From a checkpoint of a small transformer trained on Wikipedia.
Architecture: RMSNorm before each block, rotary positions, no biases in attention or MLP, untied embeddings, normalized queries and keys, capped logits.
Each number is 500 + 50 x the weight over the matrix's rms, rounded and kept within 0 to 999. Layers, rows and columns count from 0. Numbers have three digits each.

# layer 10 attention key, 384x192, rms 0.0502, rows 109-149, columns 96-191
452454498458605540532515489476524455496525532502476491482492481505523492493534475482488559461487466494530508548464464529460529521512493473510493524526481503478527513479505500487495524514503529514513484485530515493553481521485490517501510462536501480548467481517499480468488488538499551475
498492543522507499572490476522511436575517498488533574456449464433417468487524484503556544546471429546540628527455457557495557448576478448493419544503508525549526524508559446463490566461529494472496471473455425525458566511539470538443407486520484457503393434498509470537550499511505498496
454474468515564526439501507541457507483499544561497527483527493559504492518512482519504535474454478482446505489507533390435573501487502497460490493472488535514502478498487499520507502518497516552532490500520498448541496462538532544571483489532506535521463463529463508452520455523553514480
537513496494455482513507530449537513553518536434555457597386455551515414487489521471483519533475407512452566510484612535513475539344512512505496413446548532566531480496506563417516579547530536509575490597567469503580549526508493590488502446476516545565404465561451458443488488478670507484
515487505415460517465490373527437513494546437476535398501524444490585456549476659547534378480414528573383465531468490499500447470487502565471583539397541570561531517397507546499538529394428517368539460486569419476512489512520359459420556515521537552499481484533442522510482467516550632493
475575610459472545533437533550465422467558352523508574608535592515451596541468509458605395416496533540504459418492490415492506521537577605374509572579448531538537511443504517514459489456514361514376422467637480489614528520598288391479452538426530497476462472388544596489478480474446585561
496497510517434387561576469448586463492481446429517505535461503480539369511474564579468480499511455516462561618495495582554489515419504468505393502574474549475573445464494551484538598475389498437553625521545599422402534516472482446616598551481466548535426472521554488472529468456598442435
608379576593304424412420535473575622631629451544639560600378564408515341356416531476469462493417647470415607521561487561567476573438444417479486410417590477533384548506535494371525520580535562414556463577468427510528502534392483438454470528497481632442525663414470439480496437487368408457
481527467532572526612503486543484531496551564478530525506434537463487492312514553641519540423496514550481527545606458524499493400565524427604352535541482453584370533437455451451425570522419656473469568456487325422475361592491445551513534566660368471409463359501526506474453534459540591552
674491459540421479456460515553400437439496504639636490537347378474494293628500483450548583597411439495477440502364524595538624422491457458578404482412628345478540572542542606413557451598419518563520705533472397577502482490453410557464500537605543529585433585531453536515494464502540429486
386482448496544542386505515518526539566500537574554616457360432565581578428501497484423594485600504443399468454543532518429528465615422465536535550517577491397469599649418507636418493485472549573513456562534572552537487605579632516580591430589523557479474412482526522606571457506639503390
607477427499531628498520539376509398391485420428558636452467544499463543577587512435551590481508443424495503430396511605574540515566685478425523590503454439461585478554528578560559524382511461562592575317475453503460437370465630655475463579508619435535372476419459571495415560488434355488
527606441524553503268476493334551583617524539471568449413568390534530474457452445544520563421501545518541587441368445436448501411527570469590539330341623472533486563555319512496572406446571406419494543440389577451622547461542628327478457502640603496446660582533447551555413457595488368514
501485428479528449486461476584537647630461653468547501516504543506553487537474528505418513560475547379467481597360562492517470537493420434582554470448458498438443468352521457472458587589411518404640594687486527379502496570438301388508499467559499672450579409720531575508536462502465445404
437556468535359466437477543509503538587401485352506603537380545559427654416424672544498306592576529438478349453452639424546409481720552436560531438600529550508433341410428677554462359520419576410395500566478338494438535627496432294475574592590510504373720555438631512668577517439454247597
576423334527552407532540345370563437534478499522628473298424351301427517466457616308556491393531538601605440501581424542616558571611360648496488485517509437588554498548362540495372466456514552674595411394433522642463511444508626450466356336582458484490487594468469515512478474486489526438
501513509513552507398339420581438401412468434599403542526422594551528362550480516338550461555332565437553411525625450388375567324399581454536494535408513482560398386364416519483496313604633420561496302613535483369509318632500453484529464578565459468582443540408456599588569358696409559529
497414521493419449402465644416489509522554443402535501660374535431444471450553540503392527435453434517442643592554523433544507424599565454499497404529721469427412499618455479459478683465600471565437562476508424488502496615459384487522487751296551528437363383501238337537369749489528548455
375458421508510513500502409415468369487385596538444353614378538559527459510357369530545497427491361378630470595585416438457541591605643375460569519497468566618544484395494558392509637495451650450316466539430432451499503514510525612484412551513354361588370704365450485528480499511553658475
482512537567507603502519525534432460375518484498496520510479468461428526523509461491555568481477405532438466541572482573564517675470598575458565429519476471469525374549561506389629445539486430515602522467526584478708549545506507507599503519529566463606497472493494436436530508479490507562
552528511453513483453469470474528487563463501516486534435423552493560483507497599487445449582490542449584530461470519475440535327513454464504478520494508505495490545455440487640343524444536522485396476499462411477350442444527522518495545507474472444427467613448501539512462519583542501450
440450481557481506486480519536449531470484468465501517488553459533466512492468463491566482474503516555468501550488536530642448610483567565481551421467513471490523466518525530450592444534460473531603543480515590500550565579454466428525502499539545548538496434515518471566510486439443470514
519530494505480414503504537498579495537517491469485511478445530433544530472508507494453496567486558430511519442561548513445535486461494519546490537496515510529543510542461493533367511504551571497496502526470386530435529452504493509545510554448509524497463524441482566456464494514512482511
456439482515469546504491483476438543502474530494485437515532460538455470494538504490524530455511475529452492577479477508547483554562551501450529460475487494470484488512556524446592489509477461513524514464511603495521488531484478473480456451555531507531496447549508502573522467455483507510
451497509544504519511480505516428532483517429478450477539560469508476501471482462500565485436499474518477502559453521533577437563503534543494532443510499464495502504496527492452565453542473435544597526521541609515550536585476497475461495517538529532546517410506498494557509479472441507498
557521507504493439516529502495576484522471508528524525510441526479561529511512509486464505582482553419528491445572495513396547461491442449529471558511498511548501499491431496564375592461574550485419473521471353431451456414533524534512520520437480496492478606505460555432447529530552481468
500512529475508507514484465474540504498514516507491470499497517473492496508499482512507508498535497503544485481504527522460482494450477504490477536500472487448520509494508490461512526498459523497492495546508464510517467458480491528531478447522488476509509533514506538496535485481514470486
539525503476482535506494510503544500489523537484500534531438484488514491552477554531535497533479485478585481485548506567440514460445457516535464576505491515471485462490471480499441508487520537465469452533497426479558459454492484491517479501513491483532476582499480494466513510545500498505
456475504506473517506504519529471484457525453488449437512543487512451498451510505506574516479485447521513458549483503538559449566491540537460511491496506490409510466525552478426574459515452458521619503519529576534592502518461470457495469439589564502571520417541550504513570485466466512513
467508493531516486500554546539459521415528477520462491484532448498544551495480435522543503420520477489490499501537511466511533599458501491457549455463540468461540528512554544488556491538456495532527464453548563486572494571476525482502472517466535569477515378483465489519499525440443513495
453484490520509536497482488522483522465478490526473470556540471505431451488533511519557474413479423534424466560437462460556466532506555558477519424461486439476513510501555461475632460518464434559530477479536611507510529533438514462481467494560493486520506437497514483576511507456456508492
448539481556449507488509545532447512461511505479527491464547480532441552471503487457484517493522499567444481490571540505641526620537490540458542453480462470529480543541549580479566393558486479521569556471461564541587564546442417441529519506496543546528553447482514484521525414424452480461
498472530508461490480474502479448524512480447515475451525584500539503490464504443512552548474519477504468471499465497479568466532501516509491489488487482498502493485515545513476550481552458488515574582529513599544486525497480475538501458480548548489521505406506552499554554437461481482522
527560460413484493473515488512556478530513522478581505503383546514515446530452633515477478573494545466573470484514543488423537407503444438508505523462524522458454470425477500557393536411535529476402462520470362435399459464544507515497486512528436456453526649471439495435507548650557448516
489438519521478472516463476488536561518545516486552463491440501464426468504513551521452477514485526457506506508455462483551470519548563494496558531449461447474482485434526491533476522463535502436528498523519510461447518507550465466485535482480519509469533523606481516520472522540539478478
403526455591479484571456526547482498463461366434465506528614485458486510428525444495580512477573527540485524537454498500567511566394476535467533470459502495544505518483576525457565412548432454448528522505502582589466574546541440482558389534525510517500501442495526576604496520414443445531
619421528397544493549557418437539420477468582591539554511384581617413396486508521425447543481467460408581459574539444474472480483606549468482511602594486510482450455485427426461540527479644436551402542499492423375506487436501465542498600442537396414519492738576469424360490594643516545516
433566502493473407486436415531576467441452338511496517591545529440469548496464502513461473495500495501539485479542480528460487496483471495512517534515532443529465503474453465504440458504507522451473519489514530523524461441527515511539560524464533471494549517403462535551537434428525510419
547536464510563558508462558523459452542567412355505532555543518493498542512556530554544467481519491518494531448520515425520426444412447599520501430497516459431493512512539468503494474478533462551578481479488566538434561531495452441439517479479522617472540436549527473551525511489529502479
449472549493570473505516532524540475500563431578497495575544519504522507538456399426494469514417496514501530519515517565542472516457452497556492481469583480473504487476512515538522481502444519491548562503489486543584467553528524489487572518516468570469510397583474544390542496512444515488
545523512480488453496498464577511514412488549566472503559483515434519524505495518480512512539547542514503502442625450486533492478483420483460471517475437468445466600480563510478500532533558547421529408546486425565554507477524403507455495419491471563489499507454504480452525433427467470459
# layer 10 attention query, 384x192, rms 0.051, rows 110-149, columns 96-191
484529494536503501559482510582500422650386527459545576461455508508446474449491518516507551511467583495530635569479429554435503439574473458597476503491528515599512505592468469463459500486530495509527477566476429468451533543643423454517494470534559501433417380480498362525644463529491480436
479478549516438552497513595479488519475461361490521481544574531548437543503508392485505472523588575438461464492570475490560462645466533492447573488497449437510504469523564579536575460581450537524439606507537560538489491469416528487516506566467473530454555541476539514479471529417435400520
511514582495462522444434436500490545504530528436588434581471415526536514518440573497480434441484490596454492548454584549499524554463498560511530483446549571503519540469511545426509531493427539441494486564566471466546494467498441485495544523460551571532480477605392580498450536502597558412
517508503461598566384509430495436461466561517561472416430539447472685499598550549559432423443416568511447436493432521424360535441499455547503543527484527461521510531382453393517430520413494465547457420408542443437570439479640415497450536490520467552529570515463453571470464518518494670480
526518617440469485490520388536505555425514320558520582595499513445516496500449535440520470403459549588533586553505477467561555527504521556435472496549511449556505485418495383514486512509464483498430499443595430478542417478594447454598485562419471485506531507501444615435506532477465454490
564487421431547495502550461441557474511450575485487437477471449461626441542476476549435597534533456509472539524460595599455532556446436497510403468521531663445556473560585566479617584520389623506589530569489590501417531453416598557532555545492504535529398421575531518481508440492565526496
494430501559269444504435527410582534584474475418575578593311542423400447329429482397499476473454598486495571551611471633550488525479478538476468468419561457622361584586556551327490438562540584467524462630433358634532462497420504483472500576462423616480457620373532483522487484558467461470
461518521549618455502526616487514519441504555437478552462497533493470566420508532563506533534533508550434449491508585411465551377567514426509367435519491543498419362478431422496426560558480610536534531505538417468560498612471370430458545566644445606457544427551567441553509516518578521550
618457507640468520481368468524301496462427553592595558481327427436470369518506550518542574511507445413498501482455438639528584427530438486597359490415573501476595602569575486446544449559363508608552577562431371596476524518467394402473538501471451459626450477457426586572414480498421415439
456561464402528492432578642570463545530548499610540591390432388569644568474566602491491553410611465515479533386492651488355463387530406442510552468451518563367502566592398462558401478410507549545534462498521593520487417491645527519487552460613530558502450441533532566585470497508571554513
539494484530507622500508539453432387492533417472626593383519478465354464505529504439531527424490396369421525451348445653568532481584501584441544539491493449544544502570543434572598497399437498523525479307423480491465505437473607503521545596460574455526473506440411421470484494467500455455
438486492551479526394514451299466501539459594497434411452515487520528400487535472472510623483483492544605549430494472479438550453552503474451468366411536535503465597580390543481531407519611459553482407450345540496658539522482662469469429453536580401544477551489426523523353414533575513454
498554480525514412565491460565505540576486686496538500514549539566505406416462501489411541618518552373511522507423552458501513493512540394530490520441487472473550454402498465543453532504518516349487490540475517345447442561371359442560521476436498489467635499653529591433524561547513510429
470523540574407542541468559439506503559350378387497505546424599538461566411425586553571280460589513537495399521528566528535451497618590501571540422625512490583523409516456552614490520493410553498305576569426377511399560536531493474511622582576499407473528593373586453574553560503485343586
637497386439463488539503350388606374623501407488616437356446360414449447457463616362501476470512574637629450517560499591562519495591349671410471486488491460610546440531428557486394429494573562574618376457515540551411592517547577540446371307557528527504437560486540487536510466477501480408
505500533428536531337415414526418389439459424562382485460430562531547301562483548420503537584384497448522379489544427455413595412419522408507451441376514524560410457405498469487596390615679384486588376553577507475443399581503526519516481575610527454651487504475452614606449381637448574562
506399545474431488503462624417609540504500463371498569649410593492417516391545493495413510457495486453375519526581458535569509489551623527502541435529694409440406532595425517454480609399489417538439586414450483469418540563395435486519454659412627506458421462489297460560367647522569419442
398529378496451539499501462424428540660418570554517372618418574518462435525365465584496523407601404447595467652599456402439438546620475438396546511527477583508508450409463523436487656537432509407315581499441475406507498566586468526478435557500437593482493604373483469491474507487528548345
513506495445484526497459455497513480479548483466465492491456527480473473522487618530484466543485478480536472469467470477470475383542503471472412531543460548490520479460471485561464512431511454495456469462502417525424474516531503447447488495543491459520539551451521523485478507567536497505
468538446358512495517444481460529560634504508476511547512402552518580580542488600500441442569541575389639448478481435508402419332586474389491496571459444566431590579508423478620354594494493490538353447557398339536317424475537487405438442428518444605437520583503531549508326510547556540400
511507514578474483495468528479492473473529488453484464487487500459463519444533485534481522513470473528535545515492531515512487605428501501518561459521475487534509469511523475448490489524502544513566498539505509527557534523494487527522472511474523458453508443498482465524529533520489446530
533564445462493445553512539492524527565537475497525547479360547448580501464521567483434465555506545410522559476603412491425499410497421482488463546531552568474528550564510507535378549520522456477399507505417397563367487466505481481516475452405411581499506538509527552414431488576519521495
468454522514520556454493465486474473470502497504503428482564457541451486514518462519513524455490465581475470538430561506571481573502576522536557442475483458502463472453491492467596450482463529498592525507552612483604513520483523516457517565558568425495512504522475493584580510475452505472
495535533586470559433462532505454431468525499501481470491548527495461504480485468564478503461452459592490505524467561478505480567413530491569521440512516455540460504492534483462527463509503534501615495506555530479610553516530474543503500543496500418483489443478489511545575508504481464521
522577436468531473564530545521536540606511548506526531475379548489546501468516509471462490554512553362543574471576448506424543419506426474485466549539521559467489567571497493511397562510526463460398472514437424491391482489486443493532484456430418558496491549519526556409446478545518543534
502486520495484478514545495471481466477467520519479467483475493511537451487485537473508490510455451507496505538465491540502519510535503470519497490529482519504529473501475489524518503482500486474497507462467508501465487475500547457478521463527508514522502513497501530465516498513510518506
507498489465442466512516492492497428552523498482514470479422540516499473485475563492466463484490449539554507501484515497450494450507479463558457519517525467481562470490460478534381523517534492524431455446471442510472460497533510502469487472472449476492497541494473525481499515572514556521
507460552506508539482455443492432397456508526504447415483506487522461424525496533520470564463485446569454442576414562508511471547474556487536510436524472458506488445436505462455546456471494515502592498467551572493594492510513502532427530486542542409541513501513479497541594518550504503505
567538511484458497509463491424512455433529478591442510577544497469563515541449446467528519471533487536501466522528495473488486521424545461487527498496544537481501479492500459448506507507535495555506494492565555524590512453507501533541446505492408496542434503466481478472524538499460461553
441437508512514521474490473415464504443538501476455434495541484468448514563526500554517469502504461600506489498443503489529470540518538515485514456482491486526497467446543483456577477493496500570581502535523563552586513529501468503474540502510580497480545455546503408549545512537425453468
530419513498506506482436498466458527453501482504539455438508476506471467566530524489469557506496530456508471535474453491513439525526521489473498463473477449502518473431482492460530482515505501495537511475531518566577472490542495508480512463533539462472498529537486472518469513487520511487
477511498549579509447531451553507502507457570470469465466526460531487472474500499489488540454510474521452501549436587514554520552504522546529543454504499493495432519533537489482598457469460510450610531539488536468524500532478520468453509508590583467503515476494508502580574491493490495445
513492474515379485527467581540457497511472472461556529563462531449528572470499434473512450532476571470520508468564496493499509503480489496516507513480552541542525498547462578518348536551511523480365466471463480498460475481520477507516475515377436581508481429452471498473440518424500506546
543461392418529484532537501466503451519458550522546534486446558513497460561502516513473479540526509404512520470484440506517508504559487486462494553506533489452526551479486539528470546483514549540472488492521463513490434529505502482477492408507484472507490511540485449457476524526495533503
458419522480415571483479466476434455475491578467478418494449469501431465494463519516535471509452496592537429496479570497533406593482510464532515515557519502484520414455505508498471491488501533568515435535525598461586444539484500529479476492579424459513526464544507429522615501559467505495
468449586451491542466464459463483457457526516500546474523440509562421426541492547532489486534436536480550540556462445466491450498588638498511528495496463423528545467389576553518539449503475505474534519469516433475526466529545469477479499518570592425513518563532416478506501570523540557519
391457583470559488510545488499491606482464480482533583413428496449544538474517551428557523564488531550403570556547414509486580465624556520437553545583434542516584501482470556474604448418483458467439483511465482585492473435429520449523555548473572559488460486476505491524488519400500479482
451529490531470456480501562576413450457459510521501524519495509448422472474553504502477518555540472535430432464490557474466527455428503476551458473528616450450470497559505529534421504546599556538562460510509468611541478553471445571459489418410534488495555468532512505539538504467584522517
505477629539499461490451525534402457462537526551498578574547539552532433496498497510485578482437465577489524499422574597422489540446516492521491451509442466483575474463513450513539441529467504527562482432539485505551511507534501527452475559431600494437469512472438503559430559473510486469
528479507465504435581412472514452523547497524568495434567455513479522504514521500503513507514457479532502496542417539463472547489473424469489533548492421506557528605500627459467518478498500465537504505562470452546499529425480398516389424444432484506501463456520491512499422468460481574529
# layer 10 attention value, 384x192, rms 0.0812, rows 96-127, columns 96-191
597466488515442387518537471516638520529509475455485462498588511404436515533518504510363575529536426537530464485493443454537444441556350521497519468533520481435466533505588552519437426426495598488378512499423509368481596581465523594487536465507525419523458473533472507578440474480595451479
499434419570489566450469580488505490581407420446479546549416393475476555477513489502563515518425475457592451528456504532551489546473599632401507547424448545406591492648482543503552472578584588398520531548551445441596586508524486476596595550499561518527543652555489476491519527499511544576
531485459490584508490612597466503488381472503416528555584451416645450453448446471476426501476518561460576519525454467574422499590531397513398509493391497411581444467492530550466584547470516459440601428399454580465483495544584527598547473498480509514430514538585527500507525374380442484435
466595520549585535424583447553456511474470410504567552524448448434521512433465620519543504507539526468500428370543529479546439444562385387476504534434525510496458518434443501451563522459481533539598559585437622603460543463501518478469636495524410375499483510461520435416500535480424470566
552514601482415530460478469533581513490430524499494498588497552488601559528526525516454467478466514593544505529555489526458479501489454480430409560593506544447487542435473476499457588483545511523544609477465448508535544408512563409493474557471567477552361485479582421503425492528436486545
525430638531527513523513590509463516496484494437472420504469463500539439495441577526520557543441503535487494502554497566493552483553490470455460536474503550433429441509522617551595415539463601595529408481468386454582670533487595514377579478428631434579433557460554520568507487558475545506
484523399456596492533497555499501498426623491454487378461433461439518482500406447591462462443488428451573537578558506412460454436481558565447515501467449436452558479537515533497543616527585403467316441432486603463448406376458565493497531517556555405406385510445555474450545451541375415565
512512586453550491529452515515488452537532523588404496537486529538455578484434538557498474613521528526469484472528489508503461474590455483433575583549495623378503505531600398437494394468568390498403530560540466487494561537493504503555523447520534629520509523472568452538541521423465474424
498573511564568529560507507415592534481460513528340428446586527408498522490516460488445550507518528474401587616432458523541397487491509510514500492511537632562523386684584446521426544537492455481444510456414489504538522434481452521468525520529440395540517419466442557424506580507447552446
511579458543560451437517527543479478425490440587536477480551547450485557376508439449465421572580487514592527526473436484564468422520651511536453591395535509499618438485478510470504471479471690405487437401600587516455546360564502500469390428539566488446530541520480401583569577587506515558
501441481433521603497589454488521469513545498400497466452434468510451438426525446469483501646382597494433467456431451534366575555524486471523466466546418419526393561502496618477455480509462528473577455544586490452439530582372539489520519432461505561450554548519436438471478413421408580498
621498509317526502584470575432516502475492469449380493520408543528445395626528503492494527537468491460511426561557429535453453480470394464506487450614557571478389486469556559466487440537463499669514545520465513523560559593527552596542393554559453559480454469554505428545452615452434537534
444548515544451606564561496532384423407491476360468595471374550358565649481467443520592531392515432541563609523446476626509487530544541518470496497528381590402552463519529475562466439459499502538553476488470437411573473484517472528407515473546616521434578539508528466396492426510438433436
454704470598504531562534517592518506364574522471503509573447480413543510600508615485550422386466572482499586521558568674563531518519477502489542456435530502508588536386544480440566475564482484399564478511453506432603435515505621531484517484434485513504614372520563468498445536462402463530
382440530501506564458493411544438493558551557481489458537488410467478398513524436503399547618513516698509509621527504553508512569524488611460411504502545445577451562447458618597465538491486500396487403545508523502442426522528523491523559538561519460522440440508419604611570503395459537474
433420411555540460530493483469532641510497510449467400500478589546578544511470445506529454485462568569533370586509499451374436396477543570492442423518358417449455549484560493489488555483507533557454535447521508355520503539469449585544623505492524538419512441516472572475498450478555484408
495415467498601577474424447484526489455463534465469531543463452460529545494444429540506516441477427453503559471540474570430550447468468564432471500539428463434493346461561426477521543505527575553454527456580393465479497544459497494444488562505572519443594485426532555369461459552540375431
429517472368546529565414554548439497393467536498476546458506524464501480478497401458469472471467473486518507449353493491471510448545533535570568560558500405476504554518502461511572484503555481546553557573438534538456503564567560543460431458483518503496460495461502581413504559453482538482
557501488413412459492454460474551473544547451448393536509458472476513598533518445595549514425433504510542498424425483472462641463504533450495572458479528543575421592495598540540407446549571526504476538480530526596389439529437534574403604470562547457456599495589513477477481483469468531507
385526492567489408581484508527517345355522546543471458475566419549457535553435536585504454512447538484498499480527471566522498497598507557528514473385566462417510539552428512477525520431483465507540630619478521567526505508483450566457512574489530496437620501561515427509551488531474518557
608516494510527604482506495580534544341534555455429569498436412459461670557511517436540442488442513398447429510601488545536549500470453559436389564491490523464549599497412532451587522498360551483523463489483515475561495439427558467497521448510376494423491498418552428541517534562439428533
433530426545446532432629496544524472474449507465542478447438491457578519440541526524537581376461465527560483443560423453391487522473607466542396462525442528499504414523441482605485387545577424485450599438380512465425489543497457535542493508499530521543433561444503475549597445536424463543
498589456563468472511575550477483383621539492485567601430485473580378450589474461401485465538505384559500436413455510455574526492411501508451573552405536503517445507524567576533492439554496497498477491537514389457426453457531512663383440470404388583476543505549560498510465542560474532575
455475570402456537449576524409532503556463439484518522568390460497466475495478476573490443481620514581516579452571573453515463464524527459443489454442498421481463421517343560514490483553445486393551494521634528558407481454552423580447422405459493453538470514574538607454596497456522517487
544546501428607467526523470510529440575578389530537509481433479382490496529483532518481460465526570457465422578501496541454549543581537503493558549513470407485503554495505527473417468433512513537475577531495548439525479464619420511584485586544515653489426450465538451529459615493513507522
498508484540487475407473440479333580351537438559491511493491540539518591516478615513533630449447572490549471497427437512504533425389603567424528478529474424536607572412428471497458535384495569380474530496513504520545485411516503449441361509536398600450548480525540512437467574575494420524
596509490477552434508505399490600544547537453507409470511478568463480434493478516474462534379583486509510574628566525474483570487584518489562384580500456467456471540485387539461543487475508413481554462435530447507479508459473472438611459496498483485452481569469571488506559525517448473580
568541481428544498460464520502501377598481502436490441516533494436455514449418541485464504453554453469572537539502546463444516494441446428443567636475552498586508517578469540455375399403429363589373566596459548431557497429508489493488420572548509592435446532579644399447568508492457544569
568519589362501620436528460545575444512461465523481447457449452588509574479547546492436504394444607422519562401528482385400460430478529522430537509514435489501456547510515487510519530558519442475410501508512488604361522519458387553500436448446615489546542501496473573601362483472471537470
468544554641588499471559493506547461498521562440493421480462461542471565451410557518487488495476534557511424500575477478575442427557382445438561523590512523531508557617545549476585548423448376486444443578478512583503428407554458446443440514480562524521460441450446544515438509556583481420
515476417505572461521433493513483568537460546587528451493528493433545545493410478580550466501529434478584584443533472464500460523476511549440453405576489425515496451499495521550379433436438494511509587481461485464498429506533504486424540506498496627420600474491370487422442468489423512496
390437435515552582515474511582570467483638606486369450474475470492447474471507454431492517505614451518545582487453500611526392423546502426505534500464540382466431520445541577463554528436496516514488503425502479522558461432351541545624491524494524479499436485383513529498528583507506447508
# layer 10 attention output (transposed), 384x192, rms 0.0698, rows 96-127, columns 96-191
460520442510517437469510420436485468446442463487453351607435480533492475554528506531574489610515487492471454461526474424445507517422434522504533445484472443529451447393470525506498516528436481498455472427440457557557540451511498447580503553520438546503522531450415453499493422504555489446
454500535494488495521508596471542442458631506507502535473531532510517499554530508482524553592421510519486519527527499424457506544495613512608484455527466501543516515482457557476466508504505491420486476434488503513600463550451453507483455409432475524548486375440520501526441454459508451473
333542551437517559410473451536514534560538437484504453433533562526474476533454453472569520466576466452398546536677510519515515489579490538480526502492446516491429486433589479545496562479562591497582439576618533513530432583530554549478487443499452556567473484551449467502479529506494436526
458553506416513440497490496526510571528449402544434547371628463543497519377566508427535444451393525512493562481481456528493469451387564538571520528511587589465532476582535510505448460526530493503494522536528464617458516416577530491472410600558452554444443475557581478512519477517463394614
481552477428481488550431490515444523566484425599528490479549465507419524486552476512499464507469518432473421473535471463479453443453485549466425448553549536497394499506508642393582413559483523561540472506401490542457489537483508494464464455483543545478442452569462554463634457432568537447
584539379418541481567496487469622477502577558436491479486547501506496505475534587418524573467514463513515523546509424392431499466494548485426525566520531535498512476464428489374496560548558486433481503525568602420541511514407557494515460448474471554598531443563510567530455455457571542475
504562501485477427600501537517478521461494551467452540508529526475491538491462463486525458477529486467501489465512480555479565496562461540479487501534416554454466484448419600480460481453424626525587537497605500563505514565434411453537488510586434538452602471528545483438591508491423467434
502445536563545506499421418448489432579487573447470476578472511558454491536418508506550520505460443428497477441582462490433584527470388489415535398486543472599483517575500652437550526541547488445454454508509557529618542511507570581520474455516527564455472450383517433500410465475600527528
557437490538482410610483449667495421601469457538583455452470520477595571542539541579501524512489577457516418551436493519507577435429405436481422512449578460453524573508456480504453474444470435473536542564478543541482484544449522578478542618523468487499560499493524388530467525530563504475
474471469571593425493473522475494569410484510472458412397544456501415582565566545461479521562555456432553534452434492485427542486524427428521506431433407485435467528515457465530479421533528610486569471570424519488475403560472457460422563564495510548504508313488483531520502517541432432414
516557504489568492555508498434566444481460556437559496445637526545555422545513476403526550390542458578569559548559519610551470564535433488514581464564555454352478397450498410501449480512571513489466450477413586480515499532588493536448408488473476471493484490535517487560502540461508442446
476537387550444454575522458511603435516475505567590444513458473547580495483482508544519465434488394445516496555575468545527418463463450548539459551542459504531504478611537558423443607473577370519441500537428488509528565505520609563531516484431526504503418440517415485552464395474521437449
555513566462484449349488474483506571483536597540489409465528468516514546488427530503536595444455484437475583421581427461518644543463617494506441547332521541443465541521523448508520468489562457508576519490528543551574448541375382427550528514546503499588537489466552595441494520502446557582
473429376577454459514439474520378526428481478593436415480463401621559418468521484474469494458525436492496538523562398452465517410595597509423495426551427530469445463573513427452606538534420573589464522504541468464550445403576479499510532466564514541510423552436580532569428497451398507468
528516581435485454458549385361583515493532474399505515517572491554540578545602506484527470497537537559473479518443459511626461553472602533485495575498462523416451469447538522571534499562497573588488517395510549515491490539461468478357595465395592526490541534566484521469501515500670529496
602513479475459426443487507459544482410462489525479512478485470528520470493484529471474483524585538479548557479505455504513488398512537487449549443464567552534443429470506626575505493505461590473564527496489508501467590490497461452548482427455525386529562584426473483493568488555470463526
550608516465485409568469479505467507518501465540565581459446541446484504509477522397525598496499486470552578472530488406465621470497513556475437481491584511472582516506441590557469508457494503537482537483520580510525474474559423533568551539537488510528434410526528451576511432487398466531
541492494559431503424478455556485557555535559472499545466455524439559536500456585604506481544513442435507519582544499563582520419484494437529475492495481509455580500521514534455482589481486452360566443494479482605572465456507401467475550457410564552406538476460518506588516516579474552440
431456504534567484527545546442470505573534461433549579486381520511535439413509504488409507511478462552453496480579559521494427487427490570463526538461581546556407402496492478528415524539530504462508480532529501537583468546540536482531469542490492554510412549445537491460455450637464546446
590505492490512569466421514549477492515497385506444618502510625470627427497518594437495533505479540530492455476573516523522476499416495497501528428567438425472534509536515424440551542375530452534485423541391444517514436500511568548478568516560466500439559529430519499561419514451463428507
464539360497539464519472511488402582422467528529475537624450456529608493508482468520478567489541492483457587324476475501452483464543520554534351479552491638472482480559547505480527419578529435414498440455525452577608464390532439536513505544528611503517500464517522510455592465502426482451
526541382569523495627487552541450557548578489480562411482620540469530571500502451492368435508503467524586541506555471487427608463477478530470553546534545491413541355439455529456491507376507492535605484468506428491483535402469423485523483440492583487500464512496402484431493503551510454415
556460493520500461410540552441464482540493512507511479451493485475520544417518430508352583569479567480414526387543523565513513514621432492490606499461530462546538554422458504487467628559502590550498531537480549515417391507521461461492473459557576537522442554440390516532530533412522563530
468426494553610475455474517611510576570548484484518530432575483548464513465523485460559539560500456525517540516459485491507554491536562477444457571511459524548506515423509510550413599492580672480556489403615489494538471584474493461374588546484591548473484448618440432433532469510533508457
456544492526493477523515473569453610482561586570498520554482497511417475490581484552472500551469446441493503471490568516476380444485420420522528425486591544520468570442466534427549508530533471516435517491508480508566519561469558484498537407525500484470529621607457464419461525454591429486
541436496475515634478449446587433516499542541567544564418572577460505565471568583432506518534496477484508474542475465495450466466554547394545564502491499499468448523616460480446566418519483495551531569496488441579463479453481418574520443572450506498474484627436466412493527434565381531560
522585500470561496477585554515493504587503529509517682447503469455519562524489459577545466508498523439479549409462496504501477550471498459493463447667474562549453447516467475509496567451582464556516502534511554519479481480506440544598421497501470464427364550581557396473506517464514457534
456384540530564547554523525528480500602548459507477442483522536511439488357595486529534502503485554435403475424478447466431474559552398536619493452515556557494489514444485498444495498526544441518582345376499495496398452530464496508543436479517555513478530522492526549451509401461536485562
500449348667509487519517577478607506569425489544448529529451619465486403548372436490478467574581465552520482549505585519454506527492479469544485524502572573587496551556529481566538514505504572481503616489450389486423517498433511419439457444504489440407495491526630468484563469472482480529
488506403501442527445478501440421446508402489495445521514486601505477412580563467436512474573528579432539447444511576450594575531547534469477479511415482555485560439509533566528552431539474498558429465458498406417425572469470534502476546566482457538475420565461394523487584557426548522574
493551493412488538474480522531561475469517429513532508541418417502527505541464479411496512532471460371531513563598560520518610447528594497495462472551574498537549519449491476492526580591538441527469486526590492620509571584498483540452443551473466451519476579367509508476618511479450489514
444514481468454510410589477425511544480419555473561497505514534500507482588518371559443470412483484487510547548414511464542511536473423555460502517516456574523581566490489493482520582399551437523564403575514527460515458579560573541469521465550477469440485412659534523530554597495462627518